Part of a small language model's weights: width 128.
Each number is 500 + 40 x the weight over its row's rms, rounded and kept within 0 to 999. Layers, rows and columns count from 0. Numbers have three digits each. The size before them is the row's rms in percent of the matrix's.

# down: layer 9 MLP down (transposed), 512x128, rms 0.107, rows 228-311, columns 64-95
# up: layer 9 MLP up, 512x128, rms 0.128, rows 229-312, columns 64-95
down228 099:403486476533457560519496409586462454534516546489528479519533505496458492480418517527497429514507
up229 097:479465467511474532510556571495548468552456506473516628461428504512505520503537422517518411548498
down229 092:479533530518499490497480522508486507522491420503574375530486529550516565465524580509513468469457
up230 095:498547509504529472453548517453532526519443533422458477536558625478484506523498475484504511548603
down230 096:461379531538545542483523531512497459532450538522512516494497539545492462513524416486481492563537
up231 110:545407464480500513487526444454490606530469452519453433521546536551493518496513450479459555531527
down231 113:551478555537484451522481457513506461482536503609538532486549494542552495458504403475466434466537
up232 104:503518460479507515515473489572512499476483421474552488515495485577498490472530425495454449499516
down232 094:543566521491507529492509474508451552530498497447514485503449525536482473555527497522537494533447
up233 099:521493568479515505455540408402491545483482516493488430496574501510515526454573492495504554580515
down233 096:552499493515550510560465495507480519556477386481466520502518522496507515511433445508571479490491
up234 108:489533504487449533486495511505501583603499513540481476470463526457577547499475544516484463576557
down234 106:499514483543487550501502513491479490482482547532519464537473540493453515474430488474482489544490
up235 107:582477514444425520480526543443510601507499520526509459451538484566482451484447437503455511517524
down235 104:472540490504407493500580540500480502527516412538511467492542461488507519560430424500489504475522
up236 092:525504425491484451464488534567491463547511523528491495444446563531516594490532371426464508446466
down236 084:564497577465481523542547413480460533476407497522550499515541423464411472503524614482525464552533
up237 084:557473490447462466528472467510488426560515427523490471539506491562494468469503449528506525504511
down237 080:459550508519587528470439526558500532483516578443511527532425503456457544490526563526510483425459
up238 084:490465427501529503489518508470562489498479546508486477492566456512456490593489413425543524527541
down238 079:480549533504484457477440548537485528416517465431509427542481481491515512483501535540481515524483
up239 104:493562530519533543452509511485488490521489493474510437530506458553600520515494516480473515543548
down239 116:438551450440535557544477506510548522418483465452400501487477489539526509501480461477442511441552
up240 102:454462479443522518498556475491549520519494514540499511473549496474489540525580447394485512535505
down240 108:488493518463506547522481454562523485520506461513479465496487500504513572508435485439515501535548
up241 096:546458526453467451485498534542475501510468511464471466530490485504595494514423520487426519533563
down241 089:454504492445394475535465459519542527528494481500588492533504478470494467467458458524512483483569
up242 107:483539508539436440375592511524467552520438554550512466461444466541550547456513527484501486505532
down242 110:496479537522429473518506511483449468503590521562440422493518551559485473486524406519506512528460
up243 099:588505528507519503518418498486517509452448449475540531461507544561504471475515556494546412486500
down243 097:537487488487463528517428503517524467487544502598518484537459492444557552482490535484471492509521
up244 105:577465510467511578407529464544467555546465521491486473488481498565499544440493526534439566506516
down244 112:541482548508479504426510450534520470524504539557492436538484454515532506491525514549473524570524
up245 093:424486476401401492519429542531514511521464528471528422532475518598536513446495507470491481488544
down245 092:515527476534536501446552507435526449470500532540491582439529506426512532506494493525484547509489
up246 098:603408487500540411479484483577473535542479537525506487503506511499500534486454505500530465487565
down246 095:547447485555590549513549491541558463496508439406487514549518488466446524473451446444531520466474
up247 097:523509514517474559491601514433494497499473522525487576471473479487460523478437441532479456531504
down247 090:517478541460557500541545543546521508513526433486472484488546568491560477483482502477527531520459
up248 103:526506448483519512477501594567547522475465510457498530473503466516512537497458498378459500481534
down248 118:525535483466464487461527539546474537564506543585552484516477486515564462493521426520442471541544
up249 100:560441504480474460409500494514485485542497561599550459487478465492513465491509499434483486463483
down249 098:541546514476566448505516571509471513548454459452429546462437502462422529519519464572520447503538
up250 091:584459484518475514522477534556472447537505564519578539501520546533543520513466424477507548498600
down250 088:431511491486477499470568488473523536428552527511503421508478450529525516470529542525500392464482
up251 106:485519548507500532472475489383504568482512452501470414470510547543517561510466443396472574560506
down251 106:471369482492516542554475532534499499534541389441538528506442522560457468490448528494511460505423
up252 097:524547498521504519523483552552581484465421567495451498445468416523510484434480497446522518517495
down252 088:485454553456557460468526465491482539558485489496537506546506615526413493593493489598485543495525
up253 099:539532434465558520444516466562548505591452439534483454523473440484527524527489507476455443512490
down253 094:438535519444464556523494519442497480506541446450425549558560491541473510505458513495509454564470
up254 102:544409459462512561495491448494484508547460497541512509497502523512536614484476490517468453592572
down254 101:492502556486477486513487433491541476519482553544543467495503496506495546516446507525463631483491
up255 107:576511524542550612489460517534580477513516599512452483473495500440533511518461505464429511552512
down255 111:512472461445523459534499512503464517497498473528566544483433532486442503551489539558505499425467
up256 094:469458421454448526498416560490462557485488525506521389464515558537488525495401526482484537517479
down256 097:495539552540487478474619466510515429472501460513472576491504442472523440499613449552521463471532
up257 105:521494459471447514454501417467527560536433493556555468510482525561576483453462565537524462516455
down257 100:452556496538453588556550477486477489537512473549515532510483433513517480406505494484452511436546
up258 100:506479502504520498483481499459504476560531497492433524499511522541575498441532380503479488567531
down258 096:582447565507450514463503552434514571485515496539515398473519542506513504501539510502479550441511
up259 097:487516526504459492489559487479475525529452539483470495422509499556478470539507493533472541560575
down259 092:516495558553515514542577541556466487513587504462591478513458479471367477476467541458509556477519
up260 102:558421452489518524515453476516438498494435472457539430481554449515532505436481487552473464546508
down260 105:530504487510443515603441505493475547474516488492474500489563525503536497427451479480437511462514
up261 104:499540549509547499452480449515495497580427487528561465498559527594505503556525511515532491569530
down261 105:482558455504493453465497481501518446480535419453471459474515541519523518498579560485515397544446
up262 088:502552506458463454494432531539449543503491528469478478480525523503520500479521497513491549464523
down262 087:482436427573517482476526445469550445495520460553488494500443508482543508540526478546487492516491
up263 106:555478529542549569509471532485532508526499514506480577483483491495509472539536493538458465532514
down263 109:460536509498502472480524492535465507534485526492519513530430433465426472523524468572500490546400
up264 093:574467519498565526479504568575479490562466483475529534472481554530491486519536393511481492537491
down264 094:516582531528395514540487477441545515464493488490455482515506464490515496485528551480536578465474
up265 112:464433479439502487499476536528442523544451543490395505447491454495511482535470540461485460504510
down265 134:531482479518553437457503490515493459524496482526497506578506462533463574537622436571489488478539
up266 101:556453468506504463469471512559486502518507491587461464496521528475472450555479532458537497506518
down266 103:509512490454459492484463484486513541476484458470558546522481531513462508471485501563483409535577
up267 101:632484519427417478527537582459512609470495566446486500530566531518511472462519538520461539558502
down267 100:553532385458393510533527495440535529482500422453468526505535481507456464514533466557479439522537
up268 094:520462536466552502523442533498551527474492570539478442463524527467525496490490561440549469498451
down268 095:519508452507446462595553558521534501484552497466504505541473536465461515470456469447542539443525
up269 108:549508413531492593469408488569559531491498485566499468479489519540560526569483516524480513484496
down269 112:526496492543487448495519492513510514495456491505524451495532504484492559501495536550538575528541
up270 109:456519500448482489472479452564468521489487490511473518421494477485560543451431569480477502493591
down270 111:536464473524433466514436532505508549518490454519527501505555493497487460572447518467516462494513
up271 096:503510475433528449478494510525503454520478518506471518542562524526477464432485450478497533493534
down271 089:519567568483531477573497496443481542438489532455477446542556468442539475558536498437512491479484
up272 097:478486476473494514488539521453476498510454479478526532408505507441509558480503546394508491525545
down272 088:483440466453542475548553498535488440544442423484512459509549549505492476523487465512420421535491
up273 099:453527389485564463513468450543607485518525507456480564471555552514511443439564451509475531527478
down273 094:489498575498506470525511560528422552480471521489520507508467489449492491547574517451482517485517
up274 099:476437521407543537523496558472512460548498524467527464485514517573509533517411434415441464504611
down274 101:474551466472475480503501455465511515408532518540520473537527424470475499477496445553553561539467
up275 094:473513497524506576485432505480515533479413468533509498418463553518482474558517546490474473464528
down275 091:492580504500562454502551444519513488499593517423472524503474464390511527479433505491471471482478
up276 095:562475420402494438465492480487445547511436528470441585480538478474539494527507539459512477514545
down276 084:478536570582480518446567484483486472516501504468542520478426558522562417516436472472494480497461
up277 101:619525527478498482532516463557482544526480568521521490513518507614516512480478508473507463508601
down277 095:481485485472565470542546513530492453490475474503463484548475485495453454524497449557490458495548
up278 106:479487546494504502474505452492479460551412466518529454470498456455581566452511514499509421550522
down278 111:490440562486481525521464552516450492566555454465525513466536499492546521488507536458526551470485
up279 102:465502512506541569479507462430531541490503512566420545458452519579537535459490485431449465553511
down279 102:508441495509506474469497457548502545432496499510490547535500550514417480432413456520502478534485
up280 079:553480478460441508500497479528513505562433509526456490429489401575563475494532523446537537533500
down280 116:518500485450471494491491503494527508539354506539476478480490472558560511480507491446485515544521
up281 109:542455445526512580421459540510564500505402570480449514503520510520497466474547431577497466519517
down281 103:486456544593557482541539503470540433490447513397456526440458528471513445536581455563468448537550
up282 109:519482501477482506498531544463485518510478513447530499422506518563507507471552543457484504527531
down282 100:537413522536540503484492456603455438473524503480473490549483470474451463544507503533510557491549
up283 093:526481516505555454525550511561503488485451517486523471475500507513504544417503506493523374476435
down283 086:568501492533505531515471488427460488459521466513504549446563525409470576547464434600489524493543
up284 107:519366463407502497422508504486489527493485501511476538457629523500507461549484523511450478541503
down284 115:526422502520515456460473461470462497496526551523481503375582520481504466586502505481506440473528
up285 101:575475484516478536476573486565527473525448567452545525493501493451506511523469451480425480508447
down285 095:510497486506463462586522489434435456500476481519471475476498506499432582522503481496458511492517
up286 100:557423500555498532443538505535547489564430536475494536521502494506554547467474490493451478567454
down286 104:508449519518483519507501515570464495517439527505536469503494459507511440546469495448533426536523
up287 105:519393488537520530478507574535444570537457548476446457498473486535502484554480493493569465545586
down287 107:498567455492425490511535478389460485575439468615580500485556497523538538464499501454581524501531
up288 097:562475520548569496516512529482462514501442518459474461475575553575483485468478441494455567497446
down288 093:492519523486452531565504498476486486491604469496525520495479451489408459457468538448508558561509
up289 108:502487460476492499457448544539494537536346471430517518532425548502494497495481535509522461468548
down289 111:521531561508475554438468506427551463563503457563493491550493548530510496490545514486454533495503
up290 093:490529484510577489503586481567501491460434499521441492529551580535475527468491447429537500533488
down290 086:447473516448493535483437529480439450521511569514507493410504468457505435572535578494529527534503
up291 100:555481493540491564463599557483525515474475493486382458512449516542564568483493433504469476525542
down291 100:504537491420473486565420525514473479481553481442513496479515529446485448537506438505485422509525
up292 112:507494524480492503425514553427575567499456513483469518545494514533554541507499475416483539525588
down292 130:443496498575513521426462476414552503521473504504554587569507504603468490568477498509478461505562
up293 086:521504440489524479492516596510506491474482616440507484429495486559507486491482440513523533530551
down293 089:489412547533474486567487497454525518497518465546525546521535544556495455492493547510490483464452
up294 099:516551511444452491419472489493503517554490561496546499513548477493519466442484523525451491489533
down294 098:537423475451497481461537508449497498505495510429528493497470568522518499544435526463416548507481
up295 106:530455470513589480473482498468530496508492492481463540543459478518505481518525469514415493545493
down295 110:493535514543519496522536525471492469478454511408470469586452509540521483514503490498509426477450
up296 094:509502446393434494464515549511538499532549531501494588510507499443540493486531448539424467499502
down296 090:528576567511527462494548439525495454466568533531495494512490477520523476564545475468535508455487
up297 098:516445548457537496488522481387494542490456469522457485484515468507548498561460433456465512573525
down297 103:445497444450453480514481555459472532481543473473482533458480535550449491525510536489572547517452
up298 091:495481492493556622470508453455601497501501549512515540538519527499530457536570427507481451517477
down298 098:487502439472517414560498495544455503452520471466554460455448541536464504498510555471558600526511
up299 112:499477523566528522435501471513493578537507528475428552424501461533555496527508432463518495552484
down299 125:441514445512448479604477471492495405495545449498452479537513540527522575503506505508480471510559
up300 095:556538562512532560465572443540488497487456561469565522484511542529551542532473496565507450506536
down300 097:445531461475487527465469534417531461430478472526474517508526465443510462509591407456423469446470
up301 097:492512530473559498423489508487515536547471534516516465491471395511448520558512498419490541534498
down301 095:555541541516610474487491594492528499538429527473586440514538510460516492456460487478492492445550
up302 096:511523499354545573488497492554485568527532532439418541502473473536518516496480529514471520480505
down302 095:504540561600463479473453516526542504498487507554505562494467478474529502477566450512492518480534
up303 076:538451469444463508493506500514497533535481553523515517449440485567569495472487451429472554540507
down303 107:521460456450462477477500513471505530546383545516515478475485514564535529476512480456470512547507
up304 107:541513505518479477452511445484482518503474552487480443503561456495533468459498518510533535551532
down304 121:488434600499441511572441549474380491498498551520513514486479509480472512497500473523464560446464
up305 103:575466529529537493513561504530482459576461470457468498508470460486537503431513491473491515510484
down305 104:416481469485478442460486508442525479523527514544449546473497489484587538481534469556449475517483
up306 101:586455517506467474532527525460480609525442505469491489448470494542536445490443492502459547479449
down306 105:499541478549459531496554553461458502537510474515535543510570477487477430470381527513437533506510
up307 105:528519489464494537517496520491539489479417445463469492528498474506492520444461448524428441501503
down307 107:551459471466479482550533459504451489536569475565493536457535492465538487538435501494408525518470
up308 099:553524491456496471469530598468505495539484485491470468496439482549457430564470477537480501557569
down308 092:520421506471461512480443454505461482492534476569510438488488508465526485506484560502511608536482
up309 102:548505515460419606450503602464545506492483565469491484504587504518519462511512535511466491540463
down309 102:518546462530575493488510421542444520520516540522510394486517481466525486447512512456445547471477
up310 095:585470571455478455515502500531491543536479515561505524549532483524553457578454458517470474492445
down310 091:527529514443493452494472466550584528491543504510491565444516512490552471530554476500468586479564
up311 096:546529444441472573497430531540498506482497519464507459451572452492523430484499542516547544446526
down311 093:444498498511477498438546467486516529531492548508510552504448498531443546543508452527438452506504
up312 098:553457497364434497496514470478524550525530492480482533453448482596560447506524520470479525542527